From a checkpoint of a small transformer trained on Wikipedia.
Architecture: shifted keys, learned residual scales.
Training: a variant of Adam for these matrices, 319M tokens, 4867 steps.
Each number is 128 + 24 x the weight over the matrix's rms, rounded and kept within 0 to 255. Layers, rows and columns count from 0. Numbers have three digits each.

# layer 2 MLP up, 704x256, rms 0.0936, rows 0-99, columns 128-191
127154113104149127138154155113109105127125136143135133111085108138135115146112146120120124104085124133114099162093171112090120128107140119116109137162162120166140090131109125105108173112107117
108122126179152156150095123106122140143125145140149141157152146136081106154092120128115116125122153114101109153095128079147123088171149136129141150132098117156151152117183142141103138132160085
070173140139121103130141134107151178119138115164138153132117097145103162108139127159139113097130135091139087095118118117086107149148133123122058116106114150137131123141103148122091127075109141
130148106119113099179136136071132123165157133139128166098120111105132113128173109091108165107159133099167175140121084124151157109109123128141117151137106128123158133136161144146171128133104106
105113103128138132121156107184090121114130137105136121153160119113100144115089129124124118167147139112124199101107106113105152139121125130105164127163120118121091116184128136139106137129139128
101156135099108134143091144198115159130115133119087165060164121128112133155134129137148149150135155148130151125149121171120149127128100142106129092101117109116151161173114126124138086114149141
148123152138101097146136157095152145155129119154154108060108125131177115128117142114153076149160098101160110143110116140186113146100118144122126135130177106107146116085095053177158132181188096
134127081140168110103158134106101137103114106146139166132133106154129134137151114128136116137165110114181096146168133148131068137119138122137158124177121147118122120151105078142113144113115129
085145106140102158141112099155130140164091162166130183140108143119132135117127149133121119164100096127091147120076119091154108153130100105141133100105160093091160108131127098101130116094074110
119101151114124111139137161144152142112117142097151139092143163138121099167126160125131107114096140100146139097097123110159132117158148085121141142127137114144095124078112130149145145139137085
123117146115161151143102129140104139170142124152110127133099142108120120110108143170104097159141119152163167125148129103154143114123117099134132115193101110156163088089096119128103148137141098
122126136098117157160162074166119107107132135101114140156142092109124116098106145170117109103124145143113113132128160128100127148150123150103124120104142120108067120159130131107161102137144131
137097118140125131161101103152130161130168120167114145112125138129141145116119121156112095118118150137123146108136135126128157112138162095136126127142117129132147158134123101148107132116154149
134131131115152114118120147117098104139170118175155104165158086146129142113103120150146140151124146078134154160115101123089131124128135180139142115142149148112168083122139119073137124133111122
129145122129124121132112137111104145134149111135123135121128153130169112099100123131119184129130164079103151147116119130139181110060100135158121163143138137158146110153144124108122129114150130
144099133101112112134132102104111130148111132132132097112105118140080133106111108113168123101156127139145138080161129118112124124113141122150111142117094111134087173141125124134160140135116126
106101114106158104156090105148071155138120142112142184135115159162164088086171146158157133131162149116090123111125099127119138099148098132129137128121097127131106164153159103160114111113129133
121106141145139122058149142170123090152139171125114100116163139189107108149116138142093137083114101168116124158150166095123146107100149126169123119103113126116085119173146112132160106097124108
133120117140120100131110090144114157115131172136092144153110117164109126084064128147145109112099128125142128163136118116136135138134161124181142090100150124132117105151128104124111124096105130
130145129111105114128119146087172113104103075130074100086143167131103121169136126166143134139117127150144137166152121177101175107122111141146093130111117161102148130121108123094147119156138168
138145122121148131159120138128136148108125149118053119133150116132127104147131128164154101121096149147131118134124118140117105157151127149100091088145146097141144104120136142166121143094096095
135118087109110123122129151151139171162166151135099182151111149124133143156143109102107164143155151109151113107102137124155158108113112142123141130120129110123162110145148156130156136105102110
128114100109128133145141148152153128146109093102158097104137134145112129123104151081081145116127124130144148171092134140133129104111123112106136132059134111098116100117121072173178140114121135
124144138122175105124138144118113105121118086086118094103138150111115100124113123103101134102103112132102131131124119130128137108141159153129113100163147087147153124117148117125083140153132119
110112139103128133117152096172108133125110143153096079211124074118182132077095162120145122078100131118142133167126170140138157145129128124162121100106100171119142120108170116086132128133150161
127149172122154155146108164124143150142113146155126194147115082124122141104088105103125110146126132132159090095184162106152112185164124075077107176101140134144096093147130144142147118114105125
087146108155090149091141163123163135110114122103146102087143082147128124087148110121139125157110163123128155105126099123111141163145109090138148140123115165127084139138119160106122114119138131
125119094153166087166108110148113131154120093116140128152141069149121100137112170117156121110141140107120147133133148130110101128140177157108093136098124114138158132134158130088172114114090115
141140101156117129148138198160141109121176097147126159142143112125206139159165126152133116099077142134142119087096097133170143122098138139129122124146130169162136119126136154132109089108122130
177132123124146151164128102144085103144143137164169104132134095126123134095140133129136158130142063136134095117155108136125092117118164173095129181135144163148148117129145153127125142146085127
102141118107147125108109120150149143121105133118141127118118089129124160172139123111118120109103087103098177111114110152148118114185116115141102131122126157094135143152115130105107115104113113
121157122120129122151080080123145134186131117093133115137142126155123130117110081114145156138133123111117155132126151159157079132125106125124139119084142116160121146137109140141124140104183106
162109154097108129153092116139130113127127111182134121146086141111125141159123101084127121159131083109135146154119189177069090125093123137144131151108105099118134152123144111124113149143148136
159114162121149120121133114118137124150163106129094154137134139096150145130104122100061117177093119101116131124135123094143087114092129130152149064162122115140152150089072143136111122136183144
112101127087121127101135140094156143119112104105108140135129139130123139100070180112151119148120071143195120122136180178091159151121144117099116135158100111137093124099153177108147132124107138
117101126134092096149110098123119136119126127124135104082094114138123080143142128158106130120092170098120113095146128137152115127151114115107110126068151112121122134130117155113179142164087172
159155167162115149124081129145140158141137199163130143153168130071101135105088104075136137128130125136199062122121140105126145145163163121128112148121126091147127117118110167096160110161149091
152097155127087130120085147129095133150092131083105142129126124120152119143111121136137120119079079135104123134164128133137117118084114151134189110120110090126132132093128126120136152188171121
155201121098148137125108093092138135107159098149163132155139174121133152123082123134094135149167123170138183137144115140109155079095105143118141203136161117133101158133088103155103079108129094
188099141094133150140136099124125084115116101151122113149152133107123151161115140122125094152104175123128076156147116138141098108157114125138104105133100164123144094126135105118155091115122124
095120116138143113109177145107123058130112146122144118175119098154125149155155126087130171092157111104136099137130142142093128140124121149127114143104112108162105141121160163140124140121098107
150111094121127116151132127120138200118123147116132062149084126123129135142100186115134096142158134105154195140094206132123101147182167165102139142129126120123125144139066120152099180138096138
184081140133095145091162108113089119102150132107184117131127167101108135102164159184146084126137084114148120142158169137119113176096109145159091190142089180143167126104170128140161121148115127
152101134121114136154117112156111089080127151110162100138128109140142149115124143108135141151106154110142121121127134210130163120138133131111167127132125140138094146177137098137143139100141119
168168140134109145118094169125128149127159089101111101139153130139149134126165063152125133137178121121141121114172098111086109174111134121146126079096107106095117133137119192115156101131138130
157125147093081170144141136094149165122109139164108137107108127085098136095098086129128150121052114143139144134127115105151155154150150128129136150131120102146095127122144140139149131152128121
144112188125137142115117095128129149145123127134128140117115128165152087117104162119089104112119144123118149132118122057123137101133104093135129079131146105080108151121187140116117137130125105
178138115135142105155119089147136060126137131151127106132118128077141153114126147177115157121100097149129144120119087112127103086135115162132080151125130163133120087138132129134160128158099106
130114142122135100130065126098183168157122154155110134090123145098126128126112172122137114094133178094117129174150152163123118120165175161120190142121128155124088092137107163143165096148141149
126133087145112158119152133096163137160159126098132119155130147166116100128129100123082180141114176107161144134142107124142134136118133101116153142147144125086098117169143124159152143096151167
108123125128120090119106161105127092145139111147161149103105148109165146193116122128119111134161140105195145129149150094114156116123129138106133141085109118127148077146117160175166140119149138
116148065131103142099101138098154096147153094171085142089125115117140130099098151091122123118135108105135129130136138154111143071141162089146122130092139147134110134123159112129105128120134129
133098138136115127119138147098158131132153123165087126122114125155189098112141105145119109090129163088163095128124125142105130123124127140099185138125089159141128080132171111154094104197123117
092126176129134114113122173139129090123113160137150129155149146168173124107110110105106118158109115111168122133115118159113106116113109149125152090147113130091159164200131124125093138115121087
120121093120162138113177107151104108080078133104177131119125116135121121159143132128112115118149158131115108154119165120126113127124121119120091083087118126128144136112119166110140118108088134
159157150119129103128149105147127083127115144139105146139170115149118129148136111128122090130144110109149140105108200163107146101119136131111157162115151119170102154141145103155145139127170129
110143083179126142125136162092102137099085136174146137102126090143161147102136105158108092125149123162077122125098129122126153130107096100125148154064100148102132195145153104157101090143112139
164149080145124135111170147099096087103139125139144129169122106089154151115122127115146163200091106140135115104122106149166154153111118186116168136130106119138137130143117075120135123151133106
171135139138102113171144152139182075139155098117152168098130129140127122133113129128134091097164129160126106138139140135141157134137135127100131108133131120137107123150158105175127094154134093
136131130146110145099135165149107100119163140085099144165106102125105174117149111110110110143101163132143132142103150137097151155126102090145149104142161149119144117161144160104135170095168120
132121118131149123103118157135122119102102147111139118124129085137133103092168148161115132128114169145120154131118144128096115121113115113125142120144098168147137084163111127082108106134118154
148140105122123151122102128126132107087092136115150131121142113094153099148148140146131079075122158123093112132135135089110104130135133103148130137136145116104140092128128112162099098136148174
160105101126159117178109114079111147147120138063147118141176098107151141120122171084125127128164073118125112159140061089129120092087112156136127107156131068172155144108167132105153151149102129
123152137103125144136102118111109086101164143139114103141132123120147086087114109132101126175115114145080153138119083136128144109119139136093153125117146130139142115143132136127095112120181130
155121108138134153102155161129108088124148116119125091104137143110162143113155077109140133111132169123165119134119112185161161105117096134124132160151156093183140120119137131122179116164166172
112114098128138121125117161115123149087158129114101139114122108125147143094120155105139177117131095152126129150096119104122119160146179124153115107129164117093143141125149136114123140109119156
116125150123131117113122144125150118113122152139145147105137160136150138127112108113138103144145107113071140104101161149147087117158119093125134133092110125121157149083158156107079143106146164
124112160147122114145124097120122128186137091138079124133165086119139133150089127142129169161132148097139169133148136121138111078128161111138145169142133107159141064102108183125084165175132103
106106106161148134139137116182116117123187146152127124123133125151132098130106144161109136120126160102104143144114112107135125111102117123139111121115126138110138129116130137096140142109151153
119155114129154105148149138072157151144129105126079103124180124120108137137110099121098104107163152146122093077134179109112165124085132129139070121089097130127093122117134116103126129132109121
158112156116103113072110109144132124161127151096108115178163121142146147083123161138094112083112158121061150109127146200137133113142139158095101162147100167140118109124127137103123111132112130
074102098133123120114133152103115160106133121124140139105102147100176139131128129120125129082152156103163121094145126107110107126133143150096154150119149124115077085153118108139128131135129117
124109148143158176136100098107117110133152114122129138124103101128118130161146136155104137179118120110094127162146138155141116140102165115116131152109146147130082122131092123122110079097137095
129163094118081102113166102152115114139164129136148144121117166118093133141155129156147114111162134125108116111076164120103141133140109098152098091128108148116117121186124119122149117149087114
133157139149138162124121104123144103142143134152101126153106157076104130153105128160104105124163111119119123156131158106160141069103136153152154128100096131154172112131129124146138129137134118
091130137140111125072110129167086159140145153117149122118153065182129091113138123093123127176099098113104111130123174150138132106113126107129151144096093124161132124136176107165116108118121122
113107166095101135151098115174110181119090148111118127147128131150136096128123126103099121185093121181159120140126096198182103154130127142105143079105153137114105090115120120141139115098126151
091117115111168139142106120148128144133099163141141114116167169119139153129136136117111121120148126147085174094108100150147137160096122145153115114138083122140132139142152139114111108109143145
107155103109146100151113093127184141112163104104161132138120125146130148160146129162125102152115140141120149133132144139117126137092147096147138120133153073150097138121116115130137147132135150
137150155069168101147128113170126157110093106117127104167118119126110105153149102137124141119110125126109128147151157160180122138125097137093155144141141143123133124122118114134118101130125151
131107125127156120118159124150114170128113138139117151137138130083106155106109106148134138124128087102144134132118141142133153136134158131111123146119162155122145135138152093096113094089151146
126104118123094129142147091153132134153117121121151146131143107113127144106119095078163146127159127185146110143102111148083070127137154143084162173149091123138189142133136129114109124137082082
142109138191089175082102151151109120085107130100127109090149137131173104111132140098146159132129139128136107123120139147110158116152115123094140120099124158141122113144130097129113149088112102
114134124128090119075119147128114164183139121111112123136131165149110163162136145156122146127132142151105137117119128162154152118138119172134113150121083146135144103120146138142135138141126121
167148136132119128150116113109101126135098138135125179147120111118164161111119149147145154125135093107154172101144155158127100146141100166112155086129159133146148123111136130168118154142166162
119145122104102185126127125144127142161122168119138130149083119115139173125124108133122120159096144096160149149115132158084076181182173080119112126122081161128128087116096183139149079110118153
136145134135093103126143100137141144135131121127150144086169144117102121151140119171105160119148135118134120105140124128138092159110107122118145128133137127169103103128104130153103161103126133
140104112144137135103132112091119137152125118143156120101114131140133147145080115136145168128134121136103152134112159093115140169127131164159081139112107107076134108137107121091115168142124125
163117129118128169142113138124156119149118103121151161124120140088113117092119160128130126144155140119143173172141082148121102126081168170134144100108128134118157137126070162160108116145149108
130134142127148148120136131141154133141161070101120103144142110129144131173127093130143132156093118164112118121140130117163133154114092157150161113167125108140151130124091123162119124146146114
131086166158134154165132131151176120101117104148145111103091135126141128103156148132153072140141093123134081097113107085053131148097129088121126158128134128132154119124104122168141103114106140
113095110167148099134117119127138119159125101118153136184134134137113119120160130092142120143141181139117132135141113157101169154126129116129165168129120127149116109099108156174109130191122118
100153144122141176130129141105129131123146152152156110157108086114119124116081143139138119152103136129161164130166151107040126165094119106119186117179095124125111122168152127103131139121134149
089113150155149132124090148143092174130100136091184137130147072098108098087123170077119142114190131131127124103167100114112123104173170117083087154102149123116164086122144147153091113132157117
131098133142196135100112093135137112117136157137159105078122136088146065117155160163142144111164128132123076123109143119163128137121143143106103156174168162150103135100108147158082160136117146
112187134163084135148100113122078119160165105164124128147122113113140116123073167174163148099164149085124092092150162117125086133137084153088153127168117135144104136112121146181141121140095131
153106155136084119112099143113085120078061166094103143120100117126175113075065156124154094169168122144149152124148137106147117088132131137142124121156100101143159126102140131148172122142161095
094152134154144143113128100115101153106092140127142174092119137120115128119136142106142137150094164116104096094137160094141135113178155164097147094090130108114093121163137113098128141077104143
099131136121093133151074115143146094104137174129100131105138096142180101178112121141127141153084108121132094111121162195122155064140126112093087146103141144144107148126093138125119106143078138
177116138141141161123137147116132102094143104146136129113122163125120164169146158154139144104160127103123157152113148121098133148083130109179123148132114140109144131117110129117144132135143154